From a checkpoint of a small transformer trained on Wikipedia: MLP 1024 tanh GELU.
Each number is 500 + 40 x the weight over its row's rms, rounded and kept within 0 to 999. Layers, rows and columns count from 0. Numbers have three digits each. The size before them is the row's rms in percent of the matrix's.

# layer 6 MLP down (transposed), 1024x256, rms 0.134, rows 174-223, columns 192-255
103:586533522493526493532502553567514445488468449444485552586439523501522530505549571517413504401544535519524501499473524543488457463524467499536466526516550536470513467434490471501469404469487495
098:529473519488533493507482592517470489516500510518496524517484466548456487478547577487505471558435561519492569500393440507467587511527448464528478476439436464532522527438600494580517554612507520
100:452483497464510509453478489571491525496498447501485484524547516508529455472341484500485527445461534498570542426508509511501532598555383512503508499530399555569537479518484470485543531474433538
102:471528452597419469431560515511534469500449522443466459497471500502480502524504490517476480412459495480486471487490482455428495489462528518507536491533515548526480524480521448482408473472554506
094:484488483499507522507466509576502504553492492402495481539460518506478454427499537599521569614546499527485461501496456484517492482450562473534446422521571455459527428519452500524480463483508481
097:497486500503471479529457490473532462507469483514466514510504509533457569553506421430484476571520499479466515530545484537447418482507514479458539545551462501472595485467516425499504538439498503
089:531537468545478477505511450456545495519533494498485549496466488522427478462513510536440493482470448548547498467447479491448511534536552487563495516568474614488559491484519454485502496470479557
102:520521550508413505472515492445488486468459467479405478565516490461507516486493497479516484515489457497506521473571463496477544460510477496490535443450538555501509518525471424439480522510416427
107:473463539542409437471527524525470484479523473484433492474400495552509543435586410533486495523534531466472470548530456515553441494478477546534471454489407387500455501477513486454544560452525538
092:579512545436429473520505523494459483515478458457479533511507506481481503438436496536546460554507502477501481485473476571515516536475534473545588479515577466544493532515450468436492490520490528
093:472517557486496459508468555483455503507524474464554503510507523403502553546606548452465468474476576502476478476455504516483554507509477502467530542474473420493547555448531493420514492509551533
096:448544477506459556508477510528489430603497445449449550545422446546509545496587508456483478438527500509516497482485516524526487515442505524532391512507564469487541400558512515424509483491441429
097:524472534496537455415504561469467544468479444535442520504467490476523483470485504503529410467461428488568525446503479567476505453515490475497537572582468437563495520575652484542466471501533500
102:497497506491527474514520477502446425515518463480439462538453532496495511509495538559456495437535561501511486422462540553485504558567422478521488523482480502440458559482532428499526553516516501
106:460390553487445517547485500458517551522450484517441430556483470554486500543572510537486486465485523502501438529425498476486464508471537484486562416537476515486463542414492515474507507483541509
103:476544544501472595461449513484403539471548457554372472545561437513463546512474431516513484536548496539398514433445574535497473481513584480618490482474448505467438524532455512584519490439512439
100:524446522582519448444503520392510499500468471472490536530528528463573538415526466508539454409500481531503449575555479494512487515451538495424490467505488482466463539504483449505510507507505488
098:476511465525447489523537512510526491590471435518482516538530505445529542500492494522469441504513502533513550492523525544548474500525470493422476500527453592573525488495539497510513554523504463
099:566521507505566536448461453517516466490491508552510488506477540590461495531532497456550430512524510479465513458490586535545471492507449484453507489476546439436518493505495464523556495526549579
094:498505504513492487511493532516514523526616485453462503474552452534474513496436482429485452509543466504467509535511409501515583504474512546504466467526452471545455526491455533553495509543538456
085:393482487526534526407510480528484501448512489444526456504469483497490535460510465443435516483505506464466525473523619571478530550486555481492527543538423434506431585529549493524494548552482525
090:459504480457578538587469456557495553519549469492542509497507484450516520480469535517569517466530503434509511513560439481546454478417591486499594477585555458509473497516473473526480526446473491
102:544480519513488529471489481497485477519516588612476514444480539480569495476499455475475568507521524526437552529520529568479534619551487526591463566529579377587506473580465503482489494515565574
101:530469475515486507485477504526450546539555492526545482524584498502529596516475512535494459445584558515473560537486483467491593461458562516470412507493446510497492576412542470472512514529485512
103:509507512513528519495482481446468448438457499486463507515464514455439521495475559467439463525586459456441482481475486513546435511529476490520471476465448490479414496531519498479472484520550495
094:481490474454461485448467471561488545474599446492513498560502417513487490524582505497504613519421498517543501485478552516520472473536525511486477508432516559515478512484562523491508470512464513
096:525501614502548519455449505516584435513455473489434563531480543544519558512538450474545454595549485485513494511545510457500511521525567549536494467456525511541472586511487496561550506500446522
100:519515487590576502570478439445515516459511469467512545494520451485545561470539492518475420525436464518540532503492547498518501438535439444564543541482512447445500511555460524493528512485438457
105:509501560490509468455470530552524441544442512534464520491491459486483589495480508550540536530523558446543557484454543492451496451534507473487481491440500514514504415489622548450471460522519548
103:540511451512455546533610513462496528484492454451476508541477470478419495534477373514470509474561499487527475492526520487513480563474504485443540440487493461505503516452561522473516549550535478
099:472470500541532566488498506515531488526525556544558494481471502545459445509466494483533597542477448588570454423529474484479501472516491537488511451450429520444423391499581485463448423495532535
099:567483478506551466509457541568500423551541527493500520547420517568500538494468526527550541482554512448579545440473549507441471520464484519466542564529525502498432563493491532468472512548478504
096:470499484530484522489486512493531436492606475566555502516513454469509477485437554459553541519498526525456516508503464449445479467533556524455479440512464505558570557517551558562435478466509406
086:406480510435523517550547510472479534484494436499505575535525535536556578573560471479443467548476453479511427571531562559452566514505496483527466487539565517524461470481509531508549561541522558
092:507450483474522486530545491545468528447515460549543478545513562474500463541463514548521480509451507539553532491435525509467562450468471429533537473469573484564502503516486535478545511462603486
107:496477586455514380539500564421559447502488502524490467510560415475443430442467524542503521578570477480522513460511499490509513465449480461472454454456471473486544441412456457574447561558541599
101:559540479525467474510516512575496533524503439504513508484521493474512457528507562534457501531529470470548483458509527585453490539583349531487556515563423529466516495487529541471517477430450561
098:641501465535484446510463508508444510487497497527484494473494472479501491591500503472537535481497496513473515399487508512469422519440496504451554507568482532558511474442520468483567458550512518
100:492415509494524575509456522511411569479457528454495538499527490585426512535473440530524490508470414467483481513544497397472591550433498498565534506512397531516515456493511423518492508525572456
089:483457562490543421528486456482510439484489469521650525476490500450487447521475571432506486531506529554557478483507483555493468538443513450460552528485517514484526428537392543467437487458515500
099:483567445494508540531517534535504522515485547428501583469510488496458459457502424540481487457562472524498509483572444490494485589558491527569490561519475477506501486452464527447522501517518462
101:528423529517530502510413490539549563465453547521476504538481510486477478499543546510475502508479521482531555575461531468458487476564516428507499502449505487415536556454486457469509538501574460
102:502482463506523524521493532500501518485464454435600563403552484530498462486494483559483451441546548427479433469577551466437476545541493484512514545514532494502387479471455557544552495471505557
103:521502467471537533504489476463550518527444452514458520523506510506433494519473489501478438540516574614503512548484493451544541559512467524485541459494473539461516498475542536475558527532451516
103:466541572479482466544547501507533480539521559472573451497572452455560494507541483494508503487490498609539514533511527512493489498494453532431502547507503487544457456529490497511440466497483544
097:463460477491548536499518498436456549541505543475474522501477573510525476498476483466560471469491440489452476414476443535546477533496491554448535479591462547506468507456514501513460552480486526
107:592482522532545496489534533457427513482451534545511496516492476552525503492521572484521533522514466443532485515525526433544474498532477507505435495511451520551463554521489527424510511591547506
108:510455457562543514470507467478478492435451429533455572522600547529434582549517513503493485503482442583530569503495496520510487463485555520543565465444515536485480498474516497535516539501560525
102:496486451462505518526551459525479459506433480469484479480484504454527565491530505514509489483513413461480522467422475468453506454436516468508424540549408471535521505569527428569484429540481475
096:532515495505483497447516478470485490509495528534515522521471551484476479531499465494453539484427542460466533500557474413480444472442470525508449517452434485547447502548522476557515425453530468
# layer 6 MLP up, 1024x256, rms 0.132, rows 175-224, columns 192-255
103:483530510455452482479457531440545507525516518470459460477472492543518511542436435491484469518541484506541454496494529501544511578493553459531501470525475489497502520466512544454435464536395527
099:462519555576479520496450449537547504498497485483506522543519502524485515500507420461468473565578508513481520530497505465528574532460383460515517525493468549511456469461459549512500474439553472
102:473540426488441483472512573505561458387488474492432465456491530532540478527485505467456496561565479505516493515465502534440450526542529470520484494472534545523508497473515503521514485432492548
095:585442508542538500604519472503557377491534521546530440437534500560501544491514478522485458401489525450496461511498520557541556506416480583465487418453433550498497446512582505497456493583452503
089:515483473474513505435543462520550455521465495608573512460467500519446430513540554611451430464515511516517463548473465461510492470443503531542489460509499508498533447512452525570505474518551445
089:498407547514511533528474450541485550436456493494533438487495444441485473511492442485515458521534538483507420422487464551506521470437549472450560489477453534518522539487467538530520461539499491
099:433584431498454563462565473499513495480481497516495473470474485596440483476455431502406563528507422492478502469497451521522521526497564456531588446488497511464461504480496410494561545532524522
104:556577491500506456536512557491506540492470481481554498494486444529552515435476581478563495437494562479553570498513519496570550501481468486476520537487437516510497505543481505514603473569483557
101:522538508557511605428459443434441528488488512541556502460521460518566464501534415470486522436508539438545499569464438448502465516494490531451496490568614505480529483456553507543460467490478462
093:528516530521473547575519404568513454513531467525472453469527472534470435485493494547447441506525420509546584522534512449535476484455411512563511536539481482558536448506531479469532511509487516
096:545531481504495422496431555454468461474432536431529539564411536536458523455470474493413556549494539507513477541583442517510476480494460573552537533503480489568534589440474534550470465417468472
098:408554529472502499555531527512506493449477488464464477458525520463528449462486462525526500618483493408566504448511534434523447498468497479462491486487519545505508453506500553534439470444472464
102:498484539432553527433484509537566515545502441537489514508486400560448522604484510507463495502483489553487509567445507490532473509487433553488528465457571514517516509496483558453454515559518525
107:545478474488472576503460508478572435490534491485502452523557490497529467536554541406539526525529514446447463585513510487444534499592532531449464530539471512463494451499538454512498503487489497
098:540468559507548484516492462493443490613463556478517508484400499489522515445543524550463500494389452517466489503462453428576563467490432476525423473514457553449468488475541517547545588522458506
098:433488490499522507501502550492536506477460413434481520576480569516476551575491478485429494493463498430502491524393514416447490516500519495529557455475404538501533574510503547523559497532515516
096:497498483462516523483471506547504494556486471517509494458469438482549534532466604454547458463504554587495534504463505446556473472529517504523535490548544535537591516506497504532454434501467530
102:537522449582488501505505523457483500479410504505478486486425552498497470515446550518539484484508462463562503541434482517503540500452503467559575416515442415551537511484526499483462492484470479
095:491385506468499489535485462520493489511503396512517482537561417505497498518536451529566575466498467596515543447521473469513537457489495497456475487430423468509563546465504430479525494475531513
091:472467517515550581573452441555473466500533562459492438467484505498501501448575536507487564444474485432540555512509470482512507509492535554499493456492465572490531504584569411501487506462496507
097:503480551467457485515432459465480555463523530542476475480486451526470524504478523482471459519495457449533529502444435477462588483560620413515374513473586486526512483488541516516547447430388494
105:531463448510500485516505536520528485518565557518513541463526475495513445552554482516532520447534535520394569444507505517425478416502454510439546487469535460494579524528451614491502511504501454
105:522484477480520447504576528461533508496483464453440537566460474459478555498543546601593540553441490536512477495517455513462520482462488446470517519511527499486461413457481563512526476505432431
099:477478522475507511397512536514528511456529504515495464526526520503457550480507480458522476492399482506476587539392457463473481468523470531460441443538472446537477475451556522505576500515517550
104:469483563530531489518462463446499492588465506514518509498512481521449464583556458513443491407493499557496489428498497537553556504497519537488424455509488490510509499494451467521493566551538501
096:496495501464531506501483616501437532479500459495534596518504430465483499541454501410575525513567555534528403494540519460525490513570455487526554477481488496455518495522540455500494484474505482
104:513493526490468524463501514485481454468481552483501545446525533528469497499558459490541451398523456479511469425490404558511559572552478509458505573543523495513585543461468505501525492573482550
104:488515514495493495428572483436530493550393543471511508534412509518505427527494507489570452516552414473488508532523551475488540511500553502507505498529473484504499537485529506514489546531444533
106:508506530456470512468496477473443497500479476587403452522421456547501506509495555532499449508463514536450452548522541496497469483543516480471527517440516512534499520522557498398518476524495504
099:465486537550544474535508467469498461529541435452517480537479542523527549510522516427520513529486490490531446487494629483500462533512496559463487429500506509539583573486467518421454488576388490
096:510486532484536508561498506463556501504448469428534522501558516480463447503492519399485548496482486472462434552492594465492458563542465513534520529571460477491431484457438512530558519488519533
097:462486487496516460522507457506530533480439547477499544480542471524505559491497511510446430472548493471486458555466558585536496570466528520445448570473492482482467448481500510490540438557501521
098:484491504498627517485553530490532578615446531550548442482573464466485496507498485499519494453550445364485505549473549523548560486471519531450453554426561407498481475431477489540506549502493534
101:429464402520546481546463553456463446534504486471543461544503497524491500444458506640498561522502528513504506501475515482439463502448516488488531523509516479454505516510492519501497390472504508
102:524495494409489522439482522421501512451436500458488489498452454522516510500496515514441531468471537476515398466401467555457557509515489518422497451421431512493533552549460520489516530487379449
106:503522514476507507576460453493533479573573491474452483477550521465535546371455521511501475513451491548503560547439490517496577501436486522568493528472536484562478411459518470515522542521522518
103:522545485505513459517593527487420523446420496464499520483505495544480554460498481461555493442535537465525556541453507518507595456524450552496470492541520422537546458465483530444544546477511552
102:554437525523485461477548483528446406490472517511515510543500517452535514541514516455494520504514414473569484569463503438509493567511457537542548506453482533458468580562447506495502538511499625
101:456550518459460437389503506474505517512495427503453549594467468457473514542491437514400532502491424537456524516469511521454507512450513519463592425505559480452472551414439492460470471499477453
092:535509466560506469488531545510497522462491494484483492504591422562498428617456445442554501485477547535493547505490505569523477444503539457491457468402531530520481469517457524577522484492532489
104:450592492514524482509508535421484449491485518507587562554424483530492485488493427515514515452474465500478553493506565505487490534501556478560501532444552464557521517464470548550449561491492495
099:477481536504522487499479474484549509465561524531503505500481440539480477497528473530522426460477528494430539463513519563455490529456424477489546529567457475492418448567542532488540498489556498
100:432548476567532480547474405461468533534569462519494499492480584480531516526491473469576425440530463487544466471545531484468433516517494507538454460514455493493478460492515392476571526477538546
089:521508489501546468534475413563464463489538518516476434561487506494442591517489531464500550461519484563569542511507516504513497470519429563529495516483472527453511532467489487434517487524441482
094:542506519479530425547536535424468479585498521466511474521485518500468481523492483579486533496495493478514480535424514510440435503463398504514523496404593483515516479415533537552451439528550505
098:539479446495532439479467546449432484488389472541513492537469526443517515528595550507492511445517491566559544532455516484613472457534502501527494547505492546473508468518498498480463454439453494
101:508491441476566475516481561565507457445520476474440503523488512435512565463455559543553482570486473480496512586510570493501500462494500515424490420457576516562472467498504405465430434447516500
096:533489512516538457487538523567426449505543508561480497503503545588473573441470498483473499536446528460458464457501456537475552504506484454506482509521434414532467423523471550523487500532423528
094:490468490552540514494477442503521514397526511494501445495436477517521478522475568563432570392551540495532594517482475461545549490469522521490490472507509501528535519404468510559520475472540507
095:548444447545531567506456475505521515596528439506476503524511480495499474487499439559578497410507440430498452606458514479541505557469417489435529535529475456549497478502555481395460473512442478